Each number is 50 + 10 x the weight over the matrix's rms, rounded and kept within 0 to 99. Layers, rows and columns count from 0.

# layer 5 MLP down (transposed), 832x320, rms 0.0412, rows 291-327, columns 64-127
68 59 57 40 40 56 48 63 51 62 66 57 62 41 58 36 46 43 70 55 40 40 42 39 49 59 42 57 40 32 42 57 39 47 46 67 44 52 55 55 49 32 60 51 72 56 43 43 56 65 70 44 53 58 39 24 51 41 51 45 26 56 35 40
42 46 52 51 60 56 56 50 50 50 29 64 37 43 34 58 56 76 49 58 58 78 43 38 76 53 59 48 47 54 65 27 41 53 35 38 43 54 58 45 43 45 35 27 41 72 54 43 46 50 40 39 51 41 43 55 49 63 55 56 56 43 46 37
46 52 46 36 51 58 45 33 47 54 68 33 72 68 48 66 43 48 52 49 48 38 56 52 43 41 37 57 50 54 69 55 38 59 45 42 52 54 42 55 53 40 54 77 45 52 39 45 54 53 49 43 47 50 57 47 41 18 57 46 52 54 47 44
49 63 52 56 32 57 52 60 33 61 42 42 51 53 48 52 64 71 48 48 68 58 75 32 50 36 53 37 52 44 53 18 55 58 66 71 48 63 66 36 49 51 55 44 45 51 44 29 55 48 30 59 33 45 35 56 31 54 43 63 56 52 54 43
37 52 40 59 59 29 40 57 51 51 61 33 68 64 58 57 50 53 36 58 46 55 47 57 55 51 60 55 53 56 33 41 52 48 63 53 24 63 62 53 53 45 52 49 56 49 46 55 49 36 40 54 38 48 52 55 45 62 45 66 54 51 40 35
63 50 36 51 68 27 41 48 58 63 58 48 48 48 51 32 45 61 50 44 56 30 65 36 48 44 56 41 41 26 48 46 46 34 70 41 55 42 69 35 57 57 34 63 51 42 57 52 54 59 49 47 48 56 61 44 55 54 71 44 41 48 61 60
38 60 65 44 58 48 47 55 46 48 66 43 53 54 51 59 45 40 47 54 56 40 52 59 55 43 40 59 38 72 56 62 58 51 52 39 39 43 45 60 43 54 71 43 54 66 54 50 50 49 42 35 49 58 61 58 57 36 25 42 39 50 57 47
64 63 69 53 61 56 44 47 29 65 42 39 54 44 41 48 38 68 60 40 35 57 54 49 51 51 45 58 46 46 56 51 31 39 47 62 46 48 45 64 56 43 51 40 44 53 59 34 70 66 57 42 53 44 55 37 46 48 86 40 49 61 45 41
43 48 47 51 49 50 44 47 44 44 40 62 50 30 47 61 48 43 60 50 43 41 54 51 53 47 60 36 57 66 53 48 63 56 51 54 48 49 43 45 53 64 52 42 54 42 51 57 51 43 43 61 51 55 39 44 36 51 48 51 36 65 48 54
31 38 29 57 44 47 54 51 36 37 32 52 44 50 57 40 49 50 60 44 76 39 64 61 40 53 35 37 47 48 55 59 61 52 46 47 65 41 59 50 32 38 53 38 33 40 50 41 52 66 43 43 51 49 50 63 51 46 46 45 37 51 51 70
49 52 48 54 45 55 57 54 58 57 59 43 43 40 47 55 57 46 44 53 56 51 44 52 57 47 46 41 46 60 54 53 57 59 44 61 64 48 48 53 33 55 51 49 70 51 42 39 42 50 50 55 42 60 44 52 37 50 78 51 48 45 48 50
41 46 47 54 46 59 46 37 54 61 27 68 54 61 43 54 49 48 49 55 43 43 55 57 46 50 58 46 49 40 46 49 46 40 69 49 61 53 45 49 41 38 48 43 36 56 80 53 51 22 54 57 61 50 49 27 53 71 42 51 53 47 45 55
51 37 42 50 37 64 49 64 46 42 53 66 46 44 58 64 17 46 55 64 55 31 41 47 65 42 39 41 37 58 61 53 61 54 65 61 61 55 46 47 64 41 42 46 46 50 59 41 49 49 48 63 53 40 51 49 46 62 54 65 46 47 69 69
45 40 51 37 41 60 49 54 39 60 43 58 60 50 49 53 45 29 58 64 60 58 46 51 41 57 40 51 52 50 41 58 68 52 39 22 50 59 34 61 50 47 53 45 60 42 39 61 45 44 41 38 67 55 48 45 49 48 49 46 49 45 52 44
59 50 53 73 54 47 52 39 65 40 66 50 47 53 48 70 49 52 43 71 54 42 61 67 42 43 54 48 46 58 42 50 72 43 65 48 51 53 34 55 37 45 38 35 37 39 46 48 49 31 47 41 40 49 46 60 56 53 64 63 44 45 52 38
40 61 45 43 54 42 52 39 39 56 55 40 49 50 47 60 37 50 41 53 46 56 48 37 41 62 61 42 40 56 54 51 63 55 38 58 67 54 59 38 49 35 59 45 60 63 35 53 53 50 60 48 36 70 56 40 45 58 27 56 40 67 49 61
50 58 67 47 49 55 46 49 43 61 61 47 40 38 59 40 41 57 67 44 47 48 39 54 58 44 41 68 34 45 40 45 44 55 61 68 58 66 62 56 49 30 44 52 51 64 62 48 49 59 64 40 59 31 43 50 41 50 56 49 27 56 54 52
54 53 45 43 49 51 43 70 54 52 66 47 58 53 45 45 41 36 41 37 40 67 49 40 67 48 56 47 69 51 44 53 57 45 52 45 51 54 49 55 32 57 46 72 48 70 29 51 51 46 64 57 61 48 61 54 49 34 54 41 61 41 50 45
38 60 53 60 40 45 54 66 55 32 51 41 70 59 57 59 60 54 51 67 49 42 26 55 39 63 58 40 49 49 60 57 58 64 56 56 53 71 61 54 46 27 50 55 34 39 43 50 48 50 36 48 50 62 53 48 45 57 47 42 52 43 39 59
44 51 41 63 44 66 50 37 47 52 66 37 70 41 46 42 55 54 53 37 38 57 56 34 59 51 37 46 49 41 48 63 32 52 56 39 49 47 41 39 43 63 55 44 49 41 45 43 48 52 39 54 61 49 56 58 40 45 36 45 51 47 56 53
52 50 51 41 68 57 49 52 52 72 62 51 52 52 63 39 72 51 41 51 43 53 41 47 67 67 40 47 31 42 43 48 50 52 51 23 46 65 65 44 60 66 57 51 37 45 59 53 64 50 19 47 61 53 57 42 54 45 82 37 49 40 44 67
69 29 31 45 63 28 53 51 43 61 53 64 68 49 43 43 53 70 48 55 56 49 48 39 61 42 31 57 52 45 63 70 58 32 52 70 45 54 68 48 34 51 37 61 44 47 52 49 48 53 61 64 49 48 49 41 31 58 21 67 51 37 59 54
61 48 50 50 51 33 42 47 50 35 60 49 29 41 33 44 40 58 43 35 57 59 44 49 60 49 48 58 54 65 57 53 53 34 50 54 69 49 65 49 41 47 41 45 68 39 56 45 42 47 46 50 45 49 50 46 53 52 21 65 47 57 47 57
53 64 45 46 57 60 70 42 54 21 32 51 34 50 59 62 50 66 47 55 39 60 54 48 44 63 31 51 37 47 54 52 44 40 35 45 39 42 47 72 41 49 63 58 64 59 50 66 49 45 38 45 46 42 44 68 36 48 32 52 38 46 58 30
63 58 58 45 59 66 53 31 54 55 51 47 62 63 48 49 55 52 45 47 55 51 56 57 47 59 40 45 60 57 48 56 45 50 51 48 35 31 50 62 54 30 43 36 40 36 36 63 60 35 42 50 46 44 51 53 65 25 69 49 47 52 45 55
40 49 53 55 42 58 62 48 40 55 46 43 51 40 41 54 51 51 42 62 41 21 45 19 37 48 58 55 54 37 55 41 48 51 44 35 58 68 42 46 44 17 68 18 40 33 48 73 53 57 55 56 55 34 47 56 39 61 47 59 59 45 44 41
39 40 50 62 48 55 62 52 48 36 65 62 56 55 44 55 45 40 61 45 68 58 49 50 43 35 46 30 41 47 59 71 63 48 51 47 44 51 53 74 64 63 57 49 56 42 46 62 52 58 46 65 49 49 44 55 55 60 50 40 54 37 63 40
41 55 35 48 53 56 37 43 46 50 71 70 36 47 40 41 44 44 56 41 51 48 64 53 53 66 54 43 27 43 38 44 44 58 46 75 62 54 67 32 49 46 53 42 52 56 44 42 48 45 47 49 44 54 53 46 44 49 60 50 42 52 53 42
46 54 35 43 50 57 74 58 59 28 58 46 44 39 56 47 55 53 38 47 53 44 44 44 48 63 62 47 48 51 43 32 54 57 65 58 51 47 47 52 51 63 53 58 36 52 29 63 64 37 50 69 60 53 44 50 58 67 65 51 54 34 57 41
41 36 34 35 43 47 53 49 59 38 49 50 45 59 59 64 48 61 56 52 55 59 56 51 46 56 77 28 47 45 63 55 44 45 42 60 30 42 53 45 51 64 55 42 63 40 61 52 42 48 37 42 44 60 42 40 47 46 44 57 54 44 47 48
32 57 57 50 38 44 39 54 57 41 63 50 33 53 61 50 46 47 41 36 74 42 47 45 41 56 57 55 66 44 50 34 41 51 57 64 48 31 55 51 66 57 45 42 37 40 56 59 53 51 53 39 49 61 46 29 55 36 58 45 47 42 55 44
38 35 45 46 39 57 48 47 51 55 77 59 46 49 42 50 60 61 52 49 48 53 59 33 64 56 64 58 43 57 53 53 54 59 46 43 48 55 61 53 56 59 62 56 66 63 57 45 60 52 58 73 55 41 53 62 57 37 55 54 49 39 66 49
61 56 44 55 59 49 53 45 57 61 40 37 33 56 32 54 55 50 44 43 53 33 61 57 49 50 48 71 48 41 44 32 44 40 43 52 65 45 51 57 46 49 49 58 50 39 41 52 44 56 36 67 42 42 52 50 49 50 22 56 43 48 48 65
57 67 75 59 49 48 39 34 51 36 45 64 35 35 58 48 50 57 61 46 47 49 43 45 66 52 48 51 41 50 40 52 60 59 45 53 47 44 61 44 63 59 74 50 55 68 67 44 51 61 47 42 45 21 42 40 50 37 71 64 46 64 45 55
59 52 67 67 48 56 41 41 34 49 42 41 51 42 50 47 48 51 56 47 42 65 55 63 62 43 44 46 52 49 47 54 62 44 59 64 36 49 59 44 45 54 46 55 48 58 39 64 55 57 47 41 36 45 64 63 31 42 54 60 29 62 67 45
71 44 60 53 43 41 36 59 60 52 55 34 50 41 50 64 49 55 50 48 38 54 33 61 47 37 54 52 37 55 52 43 50 40 50 46 50 56 35 39 54 51 40 49 35 45 60 55 42 36 38 39 33 65 43 59 45 47 54 40 60 45 54 38
41 57 62 58 43 39 46 57 52 37 34 56 61 47 53 52 64 56 62 48 41 56 73 41 46 37 64 61 63 56 77 67 53 42 34 45 41 56 53 40 57 60 38 48 60 50 59 51 51 50 54 52 29 76 70 44 65 49 44 58 53 51 57 57
# layer 5 MLP gate, 832x320, rms 0.0411, rows 292-327, columns 64-127
55 48 46 48 36 59 49 41 49 68 52 38 66 51 41 53 46 62 39 48 59 58 51 37 52 40 55 56 54 30 49 26 53 58 22 42 38 54 44 61 52 57 55 61 40 38 53 38 34 43 49 39 47 46 53 59 66 55 46 59 65 51 49 49
60 51 48 28 65 51 57 62 57 60 68 46 56 65 66 51 52 36 64 57 52 28 29 75 38 47 46 55 42 52 51 46 54 46 48 53 59 28 36 57 52 69 53 65 36 42 49 47 51 42 57 53 37 59 68 56 42 46 64 51 47 43 54 44
44 63 52 47 66 54 51 52 57 56 59 43 34 49 51 28 53 69 68 49 47 50 59 49 51 41 48 57 44 42 70 33 61 58 35 70 35 44 55 52 56 74 34 43 43 37 46 36 38 58 49 49 38 47 25 59 50 54 57 47 75 37 33 49
44 47 62 55 51 60 57 30 44 46 40 63 53 47 45 46 28 51 41 46 55 50 58 79 53 68 52 48 41 46 46 72 53 40 55 33 31 41 52 32 52 53 56 60 52 51 48 59 44 39 72 55 49 41 44 57 53 46 56 50 39 30 59 68
38 60 47 29 57 69 42 61 37 56 52 45 45 56 68 60 44 58 46 40 53 34 37 55 49 67 33 50 43 67 33 50 40 59 44 48 43 56 39 43 49 48 64 49 45 66 51 63 41 28 53 58 52 45 45 42 42 82 58 59 33 49 54 71
56 49 45 60 57 44 42 51 49 70 47 53 46 52 49 48 52 57 41 56 56 49 33 48 56 60 31 43 47 36 28 50 58 56 37 56 56 63 52 47 55 51 51 58 65 43 54 51 54 51 47 48 57 37 49 64 47 50 39 45 60 33 36 35
32 60 78 58 59 57 45 50 39 52 42 41 35 52 46 38 56 39 44 47 42 39 62 49 51 37 39 34 55 41 57 50 28 47 60 68 47 52 54 36 63 56 72 46 44 53 31 52 60 45 46 47 34 59 81 39 48 50 48 53 48 60 45 25
53 47 47 49 43 47 52 63 43 58 43 51 41 40 45 52 54 33 43 63 60 48 59 59 68 48 36 59 51 44 46 61 51 53 58 58 56 61 44 49 52 60 59 28 65 59 41 44 50 37 46 34 45 36 40 54 47 52 50 50 36 73 44 49
54 30 71 59 52 64 63 61 59 43 38 69 42 50 55 72 43 57 41 43 29 56 58 65 33 36 44 44 65 50 30 68 44 43 38 61 44 63 60 43 67 54 62 46 44 52 58 44 67 43 45 45 35 57 59 77 51 53 68 76 47 37 38 49
45 36 61 55 53 60 67 59 70 53 44 63 34 34 61 50 41 45 53 52 42 46 36 61 44 57 56 43 45 64 41 50 41 40 63 37 47 31 43 47 44 51 61 41 36 39 41 58 49 54 33 60 44 53 45 48 53 49 61 73 53 38 64 48
41 40 60 52 71 60 42 43 52 30 62 49 57 53 63 53 38 57 39 54 40 36 42 49 57 42 65 46 63 38 55 29 50 60 39 61 49 49 44 35 56 54 50 62 40 55 46 48 57 36 42 67 58 47 35 55 49 57 52 56 60 48 51 60
33 52 40 48 36 53 46 65 62 48 48 48 42 59 57 49 59 56 61 35 41 41 45 40 57 70 57 40 49 53 70 57 52 56 57 56 74 35 47 64 31 50 58 47 60 55 21 37 51 39 30 51 51 37 59 42 41 64 49 37 48 57 48 34
55 43 59 58 45 53 51 52 40 43 51 71 44 49 70 65 44 39 38 44 48 56 35 61 60 31 72 64 59 49 80 37 39 61 38 37 55 60 31 64 49 58 69 58 57 58 51 58 42 47 32 47 52 50 32 34 37 41 60 40 48 44 51 38
36 42 42 46 52 36 41 62 57 66 56 53 37 64 43 49 63 65 58 55 29 41 65 67 40 52 46 54 38 63 54 56 43 57 55 62 55 66 37 52 45 48 52 54 70 40 28 55 56 43 50 42 48 49 46 53 38 64 53 58 36 60 43 45
66 40 48 46 62 48 39 49 49 38 46 46 30 43 41 49 62 39 49 48 49 41 52 66 63 47 22 48 33 36 53 55 40 43 67 43 55 45 51 46 58 60 38 45 48 39 56 56 57 48 52 54 59 40 59 45 41 57 54 40 51 62 58 60
44 40 68 44 48 44 60 66 57 47 76 43 44 46 40 38 70 57 45 47 81 27 47 43 47 35 42 46 44 57 44 53 73 58 53 51 49 47 35 43 53 47 55 43 62 45 67 56 45 45 59 50 37 43 40 41 37 45 67 63 59 49 41 58
48 64 56 60 33 66 43 49 69 39 65 40 51 68 36 64 31 59 50 56 38 51 51 50 50 47 40 62 46 46 35 56 49 58 54 56 59 26 60 45 52 43 45 62 38 67 38 42 63 46 51 58 37 66 62 55 52 55 40 56 39 53 55 54
35 55 49 35 41 42 34 46 35 48 54 60 64 62 54 42 54 45 44 39 48 46 44 51 57 43 39 43 55 67 61 64 47 50 44 52 52 63 65 56 41 52 58 46 56 58 62 51 56 52 51 54 65 65 49 44 41 58 49 39 53 44 44 56
49 67 42 52 41 61 46 63 69 41 48 51 55 48 45 55 53 51 45 39 42 56 59 50 48 64 55 45 61 61 54 62 62 50 61 38 35 49 30 55 43 59 69 57 61 37 22 51 55 56 44 63 48 63 64 68 49 63 53 45 62 38 48 48
56 34 53 53 57 53 62 51 38 43 58 66 57 67 64 35 48 43 46 62 52 39 65 57 46 55 55 52 41 56 46 40 52 63 43 51 58 47 57 51 39 48 54 45 49 36 47 39 52 54 46 39 60 29 58 38 51 36 78 59 54 51 51 52
57 53 34 46 54 45 58 47 32 45 33 63 52 56 51 51 73 55 47 50 55 47 44 41 57 63 64 48 49 62 70 57 57 53 46 72 59 54 62 63 45 53 39 63 53 57 46 43 48 54 39 45 46 52 42 34 46 51 49 78 30 51 53 47
69 59 56 52 59 42 70 61 39 44 38 60 25 50 49 47 66 55 64 39 63 49 34 47 33 47 41 46 35 55 39 44 56 48 50 44 58 40 41 36 50 59 44 63 68 52 25 55 43 51 59 48 31 56 40 33 45 40 47 53 43 54 61 40
52 44 56 56 62 52 40 46 33 79 50 58 63 29 36 50 44 41 49 45 56 36 48 48 46 51 50 47 73 49 45 42 28 42 48 52 42 35 56 49 69 70 65 66 49 55 32 43 61 47 54 37 55 62 49 46 52 53 37 37 56 61 55 67
34 54 64 72 40 55 63 41 68 57 56 38 41 48 52 46 33 33 49 55 36 52 47 46 60 51 32 45 52 41 35 60 43 62 25 32 56 43 51 54 46 53 55 54 35 43 46 55 49 64 47 57 28 19 47 40 50 55 55 50 56 42 63 64
43 65 59 69 41 61 44 42 32 54 61 54 44 33 62 54 57 40 54 67 61 48 32 53 39 55 58 61 38 40 45 51 62 61 60 54 27 53 48 49 47 60 58 63 55 54 36 32 58 50 40 48 55 57 61 32 52 48 44 39 57 40 47 61
55 62 57 54 49 33 61 60 61 46 77 42 57 52 41 54 38 50 54 38 49 39 51 45 41 59 62 26 44 43 50 57 48 67 60 55 49 43 57 53 53 62 43 34 58 49 60 72 44 78 46 32 42 46 34 49 61 36 59 44 40 37 59 50
56 59 71 48 49 59 49 62 45 59 58 49 40 39 48 66 62 45 60 52 41 36 38 41 50 42 51 61 59 53 55 50 45 51 52 48 43 29 50 51 53 61 53 42 46 56 39 38 61 55 29 51 74 53 67 64 49 51 44 59 57 54 31 67
41 33 65 51 64 50 33 45 38 59 52 45 40 54 61 45 42 48 50 55 41 39 36 44 69 67 59 63 81 44 52 52 41 39 52 42 54 55 38 47 47 54 57 62 34 41 40 82 47 46 34 49 52 68 46 64 51 55 43 46 57 58 42 45
38 48 43 48 53 49 54 58 49 51 45 35 34 41 65 42 63 48 53 61 44 31 50 62 54 33 59 46 30 48 48 54 45 44 38 48 66 40 37 31 44 43 52 41 39 52 48 57 56 69 40 57 50 40 29 46 57 41 58 53 66 47 46 46
53 59 45 60 49 29 64 49 48 47 53 46 49 70 57 48 44 60 46 65 40 38 58 55 49 45 48 49 44 36 57 60 52 43 36 47 51 40 44 35 47 56 40 49 43 52 46 43 62 47 66 48 42 63 46 57 55 43 50 55 51 64 57 44
45 31 40 57 55 43 36 42 56 53 55 56 55 52 58 46 52 55 54 59 32 37 66 56 44 36 42 53 50 47 63 36 55 39 51 53 77 43 54 42 61 62 57 51 49 57 59 62 34 50 58 36 55 59 53 41 53 46 70 58 32 46 39 55
57 55 44 51 47 43 59 42 53 52 35 61 51 37 55 59 40 50 34 63 55 50 57 46 44 68 52 49 49 47 43 46 47 54 60 56 55 41 48 57 50 53 63 48 53 49 55 47 50 50 60 45 53 30 54 43 56 48 56 46 41 50 47 36
33 75 49 50 51 72 21 58 52 37 54 44 49 38 42 27 57 71 44 35 74 46 65 39 41 37 55 35 59 54 49 42 49 48 43 55 65 48 55 45 69 52 62 50 31 66 43 46 55 27 46 56 75 51 44 45 51 38 41 70 49 34 41 61
37 35 52 34 45 38 41 35 64 47 45 61 53 48 51 48 40 56 53 37 52 42 68 58 41 34 43 33 49 55 50 38 39 53 46 69 29 52 59 60 35 64 50 67 64 50 54 53 41 37 58 48 38 59 59 50 53 45 47 65 34 54 41 45
41 51 52 41 49 47 45 62 52 57 47 40 61 54 40 55 38 57 65 49 46 48 53 48 47 19 39 55 68 52 44 41 45 42 51 43 54 57 63 44 39 42 63 30 60 46 62 46 61 45 46 31 50 39 53 26 45 48 60 57 51 50 52 67
56 47 58 51 47 56 61 59 32 58 49 47 46 45 60 47 51 41 38 64 39 49 42 56 37 40 50 39 61 55 31 47 50 46 48 38 65 40 52 40 44 50 44 55 44 34 42 58 60 50 53 42 37 41 49 40 57 46 51 46 59 52 41 36
# layer 5 MLP up, 832x320, rms 0.0413, rows 292-327, columns 64-127
54 49 43 53 33 61 72 60 42 44 62 57 45 51 73 40 61 47 52 41 67 71 57 54 57 41 38 59 56 53 42 34 61 43 56 60 53 45 36 56 28 58 47 46 42 39 47 55 46 52 47 50 34 37 37 70 37 57 54 54 67 46 51 42
66 41 51 26 59 48 51 44 43 57 53 20 59 63 61 67 64 58 40 59 32 34 57 45 35 47 49 52 56 63 51 51 28 61 50 48 59 53 70 37 60 56 61 68 28 46 34 57 39 46 59 46 63 40 38 27 54 54 47 40 53 46 68 44
56 50 38 22 47 34 67 54 35 50 64 38 44 54 40 63 73 72 59 51 45 48 64 46 52 46 55 56 49 58 41 49 52 51 58 62 42 56 51 42 51 53 45 36 35 66 44 45 43 56 45 45 38 55 24 61 61 58 40 52 61 48 55 52
37 53 50 50 51 44 59 53 63 72 52 59 39 64 41 44 50 57 42 59 56 52 57 66 53 61 62 63 46 46 50 64 42 56 52 63 64 58 58 50 40 41 43 41 61 50 55 48 56 34 54 42 47 42 45 41 42 53 37 60 50 63 33 73
63 54 31 48 50 54 47 47 55 47 40 51 56 21 46 47 45 46 58 52 47 40 43 54 43 43 50 63 67 49 67 54 48 36 60 44 51 40 55 38 80 68 46 55 42 49 67 43 62 60 65 53 57 43 52 65 53 44 47 53 44 53 57 55
46 46 46 47 45 47 36 48 53 51 47 56 53 63 57 49 48 53 62 49 29 45 48 38 48 57 56 61 37 43 38 56 35 60 50 42 59 55 62 63 53 43 47 52 57 53 47 45 59 30 54 40 45 49 41 66 52 38 59 69 47 57 53 52
36 46 77 27 57 55 53 47 38 69 55 36 54 40 71 64 36 52 42 42 46 51 69 37 51 42 54 34 72 50 64 50 45 46 65 48 47 56 53 69 40 47 55 66 50 65 45 45 64 50 53 60 66 49 57 38 55 34 66 37 50 41 51 38
57 49 54 47 44 56 49 41 49 44 62 45 70 58 44 51 53 41 43 49 56 71 48 42 49 45 56 54 55 44 47 43 33 60 50 57 46 64 57 61 47 53 46 31 52 50 60 61 38 44 39 60 55 43 47 39 43 49 57 50 49 46 54 51
51 52 26 50 41 49 73 38 33 58 61 50 49 50 53 34 42 47 33 59 47 51 51 43 57 47 54 50 50 41 50 31 49 48 54 46 48 57 54 51 37 41 51 29 52 50 23 45 52 65 63 43 50 53 53 32 59 54 41 51 57 58 60 60
51 68 22 60 53 61 54 49 47 43 74 43 58 46 60 44 60 51 68 62 44 59 58 37 68 40 50 57 52 61 69 34 60 64 33 51 69 63 44 54 53 66 42 38 71 48 64 50 41 49 57 59 49 48 55 46 52 56 63 54 55 54 45 44
66 50 60 56 52 54 50 48 51 59 52 48 52 45 44 58 45 49 56 63 46 64 49 24 30 57 54 58 57 40 52 31 46 48 46 50 46 54 19 51 52 45 44 65 67 63 38 27 49 37 48 51 37 58 46 30 59 58 47 69 54 62 56 40
49 46 40 56 72 49 50 66 44 43 59 53 45 58 44 45 41 55 60 49 51 36 49 40 70 51 39 58 39 57 30 59 42 50 65 61 75 48 30 39 45 60 48 64 46 47 52 58 56 37 50 63 62 58 54 45 27 63 54 45 37 50 74 54
57 32 41 54 50 60 37 65 37 56 60 51 55 51 34 45 67 52 59 53 47 34 50 48 48 51 35 61 56 67 44 70 81 57 84 46 36 54 61 37 42 33 29 57 46 42 67 45 49 42 67 60 58 59 71 56 43 61 59 78 52 57 65 45
44 39 33 56 39 63 48 47 61 49 50 59 43 34 49 47 60 45 56 54 43 35 41 56 51 44 57 40 34 39 44 45 51 40 43 59 68 55 57 43 56 47 43 47 66 41 39 64 50 46 46 38 60 54 42 41 46 38 50 67 33 38 38 21
38 65 53 53 40 57 63 51 45 40 49 52 46 45 44 47 45 45 47 53 53 40 53 50 62 52 57 45 58 47 53 36 54 63 60 48 42 50 55 66 43 51 58 50 52 48 53 47 50 45 37 33 42 60 32 61 69 43 61 54 40 57 65 35
60 51 48 43 44 46 40 49 50 66 55 59 46 38 67 45 40 60 46 44 23 36 33 63 49 53 60 52 51 46 38 41 44 53 56 58 49 51 45 43 44 53 32 47 45 34 36 40 51 45 43 51 58 54 63 50 53 53 51 47 39 44 47 52
48 49 53 40 48 46 34 42 70 48 50 53 48 57 61 42 33 58 44 54 39 58 55 63 44 58 66 42 59 38 41 64 38 51 53 54 75 49 52 34 69 52 59 59 43 47 48 70 49 39 61 56 59 75 39 50 43 51 54 47 45 50 40 44
51 41 53 20 42 55 56 41 64 39 55 65 42 49 53 55 41 48 65 42 64 60 59 45 49 49 41 55 60 38 54 58 54 37 40 53 48 47 48 43 23 54 59 62 21 51 51 47 49 54 63 26 49 42 59 47 54 53 44 57 56 55 56 52
70 62 33 39 43 55 55 44 68 39 64 39 39 51 61 42 58 60 59 51 60 50 24 34 56 28 51 40 49 37 52 36 53 59 20 52 52 48 45 54 62 34 48 24 40 52 63 49 42 44 30 38 48 44 43 46 59 39 48 54 53 50 45 40
49 47 55 56 43 58 62 43 61 45 34 34 65 57 56 51 52 34 47 52 46 51 74 44 60 48 68 43 56 40 54 54 60 50 61 61 67 54 44 42 53 55 54 53 46 55 51 58 55 62 49 44 41 31 45 72 31 49 49 68 36 35 61 51
72 40 52 58 51 61 36 41 47 54 39 53 50 61 35 60 60 58 46 46 66 52 46 35 52 47 54 50 25 59 29 68 40 52 42 70 45 48 24 50 34 53 45 52 56 45 28 45 47 57 50 66 57 55 37 39 55 51 61 60 52 41 45 51
44 64 68 35 60 58 52 63 50 47 41 50 45 40 52 43 45 46 34 50 37 50 62 64 49 32 32 60 51 53 61 53 47 42 59 46 51 52 41 30 68 56 53 42 51 49 52 52 41 51 69 48 50 74 21 58 52 52 45 49 45 53 47 43
28 63 59 45 61 36 68 48 38 37 44 61 34 53 45 50 48 47 51 48 66 35 54 42 47 60 56 59 56 42 39 44 68 66 61 48 66 59 52 64 58 53 63 44 44 57 53 61 44 42 38 40 60 54 62 54 45 62 54 53 51 38 40 63
54 43 58 27 44 60 58 51 36 46 56 51 48 50 46 49 53 56 52 47 63 55 52 34 44 58 42 57 52 39 54 41 42 45 55 46 64 54 39 45 45 45 56 42 41 45 55 61 41 40 60 47 41 67 49 62 55 52 44 44 38 57 62 45
58 56 54 31 51 32 53 35 61 56 42 50 53 51 41 28 36 48 51 47 46 48 56 33 48 56 57 76 51 47 45 42 39 58 46 44 44 77 64 54 36 44 28 41 45 48 43 58 33 59 44 58 65 46 59 69 56 46 50 54 51 48 64 39
65 49 39 42 69 40 41 50 51 41 42 63 39 51 62 60 41 53 55 57 80 62 51 47 55 60 58 45 69 44 46 63 37 47 49 48 60 47 67 47 62 54 47 67 38 50 40 48 54 51 61 46 49 62 71 57 52 34 51 60 60 55 70 58
42 59 46 39 45 63 69 47 34 31 65 49 40 38 46 42 54 50 38 47 56 56 40 55 42 45 59 46 36 58 38 49 40 57 72 37 75 47 59 52 44 59 59 63 46 46 38 41 46 37 36 35 54 60 33 52 37 62 52 67 57 59 28 45
51 56 45 64 38 28 36 57 46 52 51 43 55 33 64 49 50 40 39 40 44 69 46 45 52 45 51 49 52 60 46 54 55 65 27 66 50 60 40 50 62 38 73 54 39 30 33 50 64 53 52 47 51 39 44 52 55 54 55 49 40 26 53 50
42 45 33 49 61 34 62 46 35 50 45 59 44 66 43 50 58 63 58 59 47 38 60 55 46 38 60 50 32 53 56 46 47 49 28 53 51 59 50 45 42 53 45 49 31 37 53 54 46 56 53 45 50 54 53 63 48 55 51 66 52 43 57 52
58 51 49 49 64 29 70 45 57 40 47 51 34 72 72 49 46 48 53 54 52 57 72 54 33 36 59 67 58 47 39 47 52 50 50 47 50 63 57 48 44 41 49 45 44 65 31 53 68 51 39 51 49 50 62 51 66 51 45 67 60 53 39 47
36 40 56 58 52 29 45 59 54 47 67 54 40 45 38 44 56 35 41 43 49 41 37 45 49 49 47 55 54 34 58 53 80 55 66 52 60 52 59 55 50 57 71 49 56 38 49 54 42 50 65 37 47 50 48 53 46 55 43 60 55 43 47 57
49 49 72 54 47 48 34 68 62 56 55 44 52 60 39 47 62 47 54 48 64 62 33 51 64 56 49 60 55 49 59 54 42 48 58 32 53 55 55 43 63 57 38 59 30 54 41 52 51 55 39 47 43 44 59 53 42 52 39 51 44 51 58 53
51 50 67 52 61 44 46 56 52 46 53 51 40 51 68 58 52 63 37 64 51 51 38 57 63 38 42 37 55 65 49 53 72 59 48 53 65 60 36 46 52 50 42 30 29 60 65 40 59 68 51 47 56 36 54 51 59 31 60 60 48 81 42 71
47 43 71 62 47 46 48 49 41 41 63 44 61 44 37 29 43 49 44 50 54 57 50 44 56 71 41 46 33 40 47 43 58 46 53 33 34 52 59 45 51 65 22 60 51 61 55 50 45 56 34 52 49 44 50 50 48 50 30 47 45 56 50 53
60 56 54 48 52 40 43 64 54 57 56 55 53 55 42 78 60 60 53 52 51 49 47 29 58 33 67 64 44 49 50 56 68 40 48 55 61 62 45 56 58 54 55 51 38 59 53 57 42 60 45 60 36 61 49 48 54 67 57 39 45 37 53 56
48 46 63 54 61 59 52 38 33 57 51 38 68 40 41 50 27 66 52 57 65 49 53 49 59 60 46 53 44 67 49 42 60 46 57 48 60 54 56 42 40 46 52 47 54 46 54 37 26 50 50 59 33 45 39 60 60 38 38 52 47 59 51 59